Each number is 128 + 24 x the weight over its row's rms, rounded and kept within 0 to 255. Layers, rows and columns count from 0. The size above them is the row's rms in percent of the matrix's.

# layer 2 MLP down (transposed), 1280x320, rms 0.0566, rows 1138-1157, columns 0-79
size [104  84  99 100  94 112 110  94  90  97  91 100 104  86 103 110 104  89  87  94]
[[117 108 167 159 144  86 104 141 142 137 106 140  91 113 139 138 146 116 119 120 135 135 172 143 166 137 116 131 176 127  91 115 121  67 109 125 145 138 150  99 103 160 122 118  96 169  94 152 130 149  91 110 133 160 124 110 116 159 106 102 116 155 164 122 102 159 125 161 100 131 126 138 101 154  77 137 145 142 157 132]
 [ 82 141 145 120 130 159 104 142 133 120 117  99 126 167 143 127 121 154 161 171 108  95  99 115 151 135 131 159 154 125 101 124  81 105 164 140 145 168 107 150 124 144  79 122 155  83 156 143 156 169 133 104 130  78 126 108 117 117 171 164 168 135 160 132 146 117 158 112 140 118 141 108  56  87 104 119  34 114 151  94]
 [126  78 101 141 102 111  92 160 174 125 133 165  79  98 147 121 130 160  98 145 144 144 117 136 154 123 143 117 148 111 144 141  92  96 138 135 116 104 110  98  95 138 136 126 158 138  98 169 168 111 146  75 160 133 191 127  98 160 140 122 132 108 151 111 131 151 117 174 132 128 157 161 108 111 147 122 115 121 123 115]
 [ 86 147 120 120 130  38  91 136 108 108 134 111  90 136 155  96  94 140 136 130 140  98 131 167 136 148 170 148 101 101  88 144 152 136  98 157 153 105 161 151 116 128 155 126 117 156 135 153 114 146 124 132 112 143 119 125 133 104 110 149 114 134 137 112 120 162 160 151 149  79 117 158 100 108 141 118 139 103 166  92]
 [140 122 152 173 142 141 152 127 124 150 130 142 141  77 106 119 136 135 134 120 117 176 116 131 151 124 122 125 162 123 116 157 148  97  89  96 152 138 157 104 119 120 166 128 100 131  90 157 130 128  67 121 121 142 171 126 131 136 144 122 124 164 127  85  99 130 133 114 104  74 193 149 121 143 103 149  90 146 147 109]
 [150 115 149 102 117 126 143 165 106 142 141 111 133 171 135  89 124 116 139  92 133 144 141 137 133 113 133 150 142 104 120 130 118  96 120 143 135 149 102 136 126 203 138 138 134 150 130 140 125 132  94 108 127 149 152 100 129 113 136 107 119  94 140 160 141 135 160 149 162 147 112 140 172 122 108  85 107 124  77 134]
 [134 100 117 148 126 146  79 112  82 109 118  98 151 155 188 129 165 104 121 107 110 122 110 139 143 149 130 150 140 135 127 156 102 154 114 138 151 104 134 140 122 116 136 142 140 163 147 126 120 122 128 148 180 123 129 153 121 139 109  92 162 143 153 165 130 109 154 112 116 111  96 141 112  85 121 115 131 154 125 175]
 [146 148 139  98 137  87 102  93 108 105 116 129  96 123 134 103 100 126 134 118 172 113  96 159 161 150 141 129 127 129 102 174 121 107  92 119 112 190 133 119 139 101 109 117 135 116 170 127 153 144 155 138 126 124 155 165 137 164 145 123 173 161 115 148 137 155 112 139 108 123 104 100 131  99 104 131  95 171 144 155]
 [103  98 189 111 105 118 148 127 149 116  92 126 104 150 166 144 124 143 138 150 116 141 128 149 170 144 137 133 118 110 125 152 131 122 132 140 126  83 186 126 118 141 149 105 143 129 100 119 121 158 134 114 101 143 113 149 130 146 119 132 125 137 147 147 181 180 109 150 143 151 127 148 102 106 103 134 178 180 136  98]
 [ 95 138 145 151 133 120  92 166 119  98 129  97 156 146 130 132 117 126 139 114 112 121 108 145 111  84 157 147 133 135 114  95 164 115 112 114 153 141 132 157  97 118 126 108 150 126 117  94 121 137 127  91  71 120  93 148 155  99 145 156 135 138 123 144 151 145 147 149 139  84 113 123 101 120 132 155 139 147 108 103]
 [135 155 128 131 139 157 137 130  74 184 157 151 143 108  56 168 120 146 165 114 130 140 101 116  84  61 130 115 142 159 135 109 155 152 128  93  86 177 118 108 172 136 155 122 177 132  97 102 154 154 111 116 132 129 102 133 126  84 106 190 106 151 135 110 123 154 109 127 122 122 106  97 141 148 110 132 138  98 163 139]
 [122 135 100 149 111 127 122 121  96 122 128 140 144 112 148  95 136 109 140  78 138 119 120 129 109 109 116 197 126 118 128 136 146 131  92 152 123 182 114 141 154 121 100 135 134 107 185 116 144  94 139 120  85 130 141 112 159  87 105 155 124 160 129 130 167  98 130 126 131 107 101 108 110 108 151 122  95 127 104 121]
 [125 160  98  89 146 126  74 130  86  98 155 124  92 148 162 101 137 185 131 109 147 109  96 118 171 137 131 127 162 120 101 168 113 111 134 182  92 148  76 119 128 136 122  94 138 122 154 121 139 163 146 118 114 117 109 117  43 108 143 136 141 104 172 106  96 117 137 159 131 140 112 144 116 112  99 127 109 129 111 142]
 [153 137 180  83  75  86 110 100 101 127 141  73  93 178 155 136 128 112 145 140  90 143 154 128 161 167  81 138 145 128 161 122 105  90 135 147 102 164 122 132  77 124 102 136 145 104 102 161 147 136 133 120 142 125 122 129 117 158 140 132 160 164 125 149 127 155 137 115 171 126 102  86  98 139 127 124 124 148 127 108]
 [128 144 128 146 133 158 114 104 103 105 124 159 113 105  92 153 123 140 143  97 160 129  98 153 119 157 124 127 146 192 163 134 109 134 109 106 109 163  92 129 132 131 118  45 117 148 141 137 133 142 149 156 164 165 115 103 141 140 123 113 119 101 149 128 141 144 136 174 115 146 119 170 126 108 107  80 147 107 119 147]
 [139  75 152 150 131 112 139 128 100 117  98 142 104 135 125 131 143 137 124 159 174 127 155 136 149 145 145 117 139 158  82 150 137 144 109 115 112  85 136 110 116 149 174 150 130 138 109 151 107 106 104 138 136 126 140 125  86 105 146 134 129 110 145  87  92 164 134 173 110 140 140 126 169 144 134 135 138 114 127 106]
 [113 116 130 121 138 142 128 116 125 132 116 141 105 135 138 122 144 144 173 158 146  97 160 119 127 112 135 105 139 112 144 140 137 132 175 135 115 135 118 148 121  72 133  76 151 113 124 156 119 115 110 180 159 124 102 119  92 116 118  93 104 153 127 140 148  82 105  91 142 129 148 148 108 132 159  78 159  99 129 100]
 [127 149 165 118 131  96 114 124 155 154 144 104 139 140 116 126 181 105 140 147 133 139 158 139 136 149 144 123 145 115 125 118 129 166 121 142 125 102  94 110 102  93 138 119 139  92 146 169 154 127  65 110 104 142 129 136 128 158 154 112 104 122 176 121 153 105 114 137 132 113 165 144 152 133 125  95 101 118 125 132]
 [130 123 132 111 125  86 120 118 102  98 124 153 142 136 179 157 115 155 121 122 132 121 116 137 139 137 132 132 144 111  99  94 114 131 120 169 151 142 142 118 140 117  93 143  96 142 125 186 111 168 138 125  85 142 131 127 187 106 157 144 117 111 146 164 110 124 111 131 132 144 109 118 128 142 130  93 102 135 125  99]
 [125 110 110  84 127 138 138 108  63 127 113 133 124 123  96 143 153 144 162 114 147 122 128 122 114 106 145 160 164 110 135 150 165 110 103 111 111 136 101  83 132 168 123 108 171 124 125 157 162 109 134 133 122 139 151  86  56 142 155 114 175 167 106 103  64 130 118  89 149 131 162 135 131 105 138 101 133 156 127 108]]
# layer 2 MLP up, 1280x320, rms 0.0661, rows 1139-1158, columns 0-79
size [ 81  95 101  96 116 110  93  88  95  88 104 106  82 101 111 102  87  89  95 102]
[[138 151 141 150 118 138 124  74 108 171 134  89  70 113 137 119 125 172 117 125  85 126 122 147 135 153 100 135 110 112 104 135 127  86 141 140 130 142 138 140  89  67  78 141 110 121 149 149 117 147 121 142 155 127 142 120 108  90 122  89 132  99 176 139  94  83 118  99 133 138 148 119 125 136  94 104  88 104 103 118]
 [111 128 159 146 161 140 176 105 108 140 143 125 140 129  85 135 118 105 150 116 131 148 109 128  98 102 128 104 135 139 114 155 158 140 135 120 170 101 136  71 123 129 118 179 123  95 109 143 125 117 165 108 125 154 138 108 132 163 143 135 177  93 100 142 111 125 132 118  76 132 170 150 118 171 144 165  93 136 106  99]
 [158 167 105  91 125 130 130 128 153 118 124 104 109  92  94 160 116 162 155 118 135 136 111  85  74 107  92  95  94 132  87 151 132 139 168 155 117 142  97 185  92 143 140 116 100 151 141 138 116 132 119 108 128 167 119 134 117 154  77 116 133  99 130 126  88 118 175 164 119 158 106 118 149 156 118 172 131 160 152  99]
 [169 150 131  87  92 153 143 159 109 156 117 110 171 112  87 105 157 123 141 155 106 131 152 159 105 108 147 111 147 120 139 126 144 138 103 104 111 121 122  97 146 129  80 136 169 116 143 129 144 127 139 109 113 114 126 132 155 133 146 107 146 135 102 152 152 147 128 102 158 143  96 105 149 101 125 144 131 143 127 172]
 [139 105 129  76  99 119 145 136 166 146 164 153 172 158 128 147 127 165 135 153 122 134 140 143  89 171 152 128 131 113 152 147 109 142 102  92 146 139 159 167 103 160 137 135 156 110  72 112 170 104 110 140 111 139 129 144 135 139  89 120 136 159 137 142 155 154  87 115 110 117 134 104 149 127 137  85 188 140 142 122]
 [143 171 151 158 144 166 117 131 121 167 132  93 129 138 129 128 147 122 123 101  81 103 116 123 109 129 111 111 108 102 140 123  95 124 157  99 165 147 125 131 120 113 166 149 140 127 111 121 107  95 107 125 110 129  83 153  99 145 123 137 151 124 128 139 101 143 168 136 114 147 124 118 185 166 135 144 142 124 142 106]
 [155 113 118 146 140 131 141 104 130 128 156 107 135 125 116 137 108 142 138 130 119  94  96 139 128 113 157 121 112  95 148 121  90 135  94 125 195  90 149 114 112 119 176 140 148  87  78 147 135 102 132 163 105 133 158 170 132 142 149 137 126 123 105 148 115 112  98 109  86 118 100 103 142 128 150 109 122  94 153 149]
 [ 94 129 162 117 119 141 146 142 124 154 144 131  90  91 101 118 135 129 151 131 152 123 135 137  95 122  99 137 141 142 149 108 101 126 155 125 118  81 150 130 141 145 133 141 134 163 150 149 121 142 122 122 161 151  93 133 150 131 101 139  66 116 110  81 115 153 142 127 106 105 147 117 124 123 143 145 167 136 104 109]
 [109 116  94 142 121 161 153  86 118 123 117 113 108 152 128 133 150  89 155 136  79 132 154 110 122 144 135 120  99 133 138 125 122 131 151 101 116 166 114  97 149 130 144 137 133  90 152 123 123 126 140 107 136 107 100 155  70 116 154  90 132 138 126 131  65  80 165 146 126  95 154  96 101 130 161  84 148 110 149 125]
 [150 101 133 127 132 141  81 103 113 114  69 158  85 111 144 108 113 168 109 131 133 100 138 114 161 121 150 144 152 119 119 142 157  88 123 145 118 135 146 132 136 164 119 103 107 175 105 119 131 159 126 123 120 160 107 144 136 103 128 107 140 103 127 163  91 119 113 172  94 113 112 142 191 104 124 116 130 122 141 102]
 [103 170 144 132 115 139 132 131 109  87 161  90 164 152 165 129 125 138 184 104 117  82 105 135 111 147 104 145  93  95 135 128 141 134 165 169 126  84 130 113 121 137 162 116 132 111 123 157 159 106 130 116  91 191 115 130 123 116 103 138 149 116 102 154 125  72 148  99 137  67 197 104 128 128 108 107 126 122 116  99]
 [130 163 161 114 116 136 142 120 140 106 144 143 105 150 100 173 127 177 140 115 124 120 116 142 148 162 130 112 139 104  90 111 130 121 127 143 113 125  88 105 102 187  95  99 109  90 163  92 128 139 126 145  93 101 119 147  93 106 129  99 130 152  86 113 152 143 150 161 113 124 157 166 150 135 152 134 143 118 144 148]
 [112 156 166 140 146 149 125  96 102 117 149 145 157 118 104 144 121 129 119 157 143 123 114 142 113 119 120 145 127 130 118 134 122 102 171  95 126  98 141  87 112 126  92 178 156 143 148  85 112 127  88 140 143  93  87 119 131 110  54 164 102 111 143 114 121 125 100 138 114 126 128 144 146 146 100 164 137 127 138 114]
 [132 176 145 107 133 130 110  65 104  74 151 107 158 164 132  84 137  98 102 149  89 150 113 143 149 139 111 121 140 138 139  84 166 102 112 142 134 152 182 116  79  89 111 131 104 153  99 118 108 129 105 148  66 106 115 127 107 140 152 161 124 159 114 144 158 155 135  61 122 132 136 140 140 137  90 159 123 182 158 166]
 [147 146 137 130 147 121 123 120 171 134 167 119 162  99  98 120  86 146 133 140 146 118 119 112 135 101  97 145  93 147 134 172 159 169 114 116  94 171 151 131  89 127 122 144 148 133  94 129 131 116 127 102 105 114 145 133 113 145  91 144 146 121  93  91 127 168 123  99 134 139 140 129 159 129 136 136 157 129 133 101]
 [ 88 130 118 158 154 165 150 139 166 128 122 152  96 105 138 186 128 125 177  95 148 144 147 116  99 134 131 104 132 140 151 127  93 137 152 116 123 107 128 157 136 136 141 138 109 136 178 101  76 106 113 136 107 119 102 132 112 129 145 127 170 134  99 158 143 148 122  83 105 141 168 158 134 180 162 118 129 148 139  84]
 [141 112 139  59 144 115 169 119 139 118 106 121 124  81 113 122 102 185 130 143 134 116  99 167 159 101 139 127  95  84 129 156 124 126 123 111 130  99 113 144 101 163  86 106 122 114 113 137 142 187 120 145 130 133 157 158 144 113 140 135 160 104  90  97 165 134 137 161 143 143 121 131 175 116 139  84 112 117 130  95]
 [118  98 132  84 137  87 143 131 121 153 123 120 165  95 132 122 129 169 143 107 125 103 124 168 147 111  95 131 142 120 154 116 127 129 125  74 124 126 133 101 117 132 111 119 113 157 130 135 131 167  96 118  96 156 180 119 123 137 150 165 148 120 174 106 139 147 133  97 112 101 156 150 167 128 135  92 125  61 135  96]
 [129 139 155 103 158  99 172 152 143 193 104 129 168 131  99 145 145 162 124  88 120 151 115 100 133  87 145 103 113 122  98 157 158 103 135 122  87 111 169 103 150  90 149 167 153  94 129  57  99 154  68 132  81  99 146 110 123 139 124  97 138 130 108  89 130 181 128 153 127 165 113 136 172 141 128 184 106 110 116 126]
 [121 105 176 126 131 108 156 103  82 128 144 140 111 117  99 152 102 111 135  78  92 143 119  91 113 133 124  68 117 136 136  80 104 156 114 107 118 126 125 184 137 131 128 152  92 119 156  85 173 138  94 143 143 163 148 140  96 114  96 140 144 148 172 134 138 116 134 162 139 147 147  96 145 153 148 159  86  87  78  77]]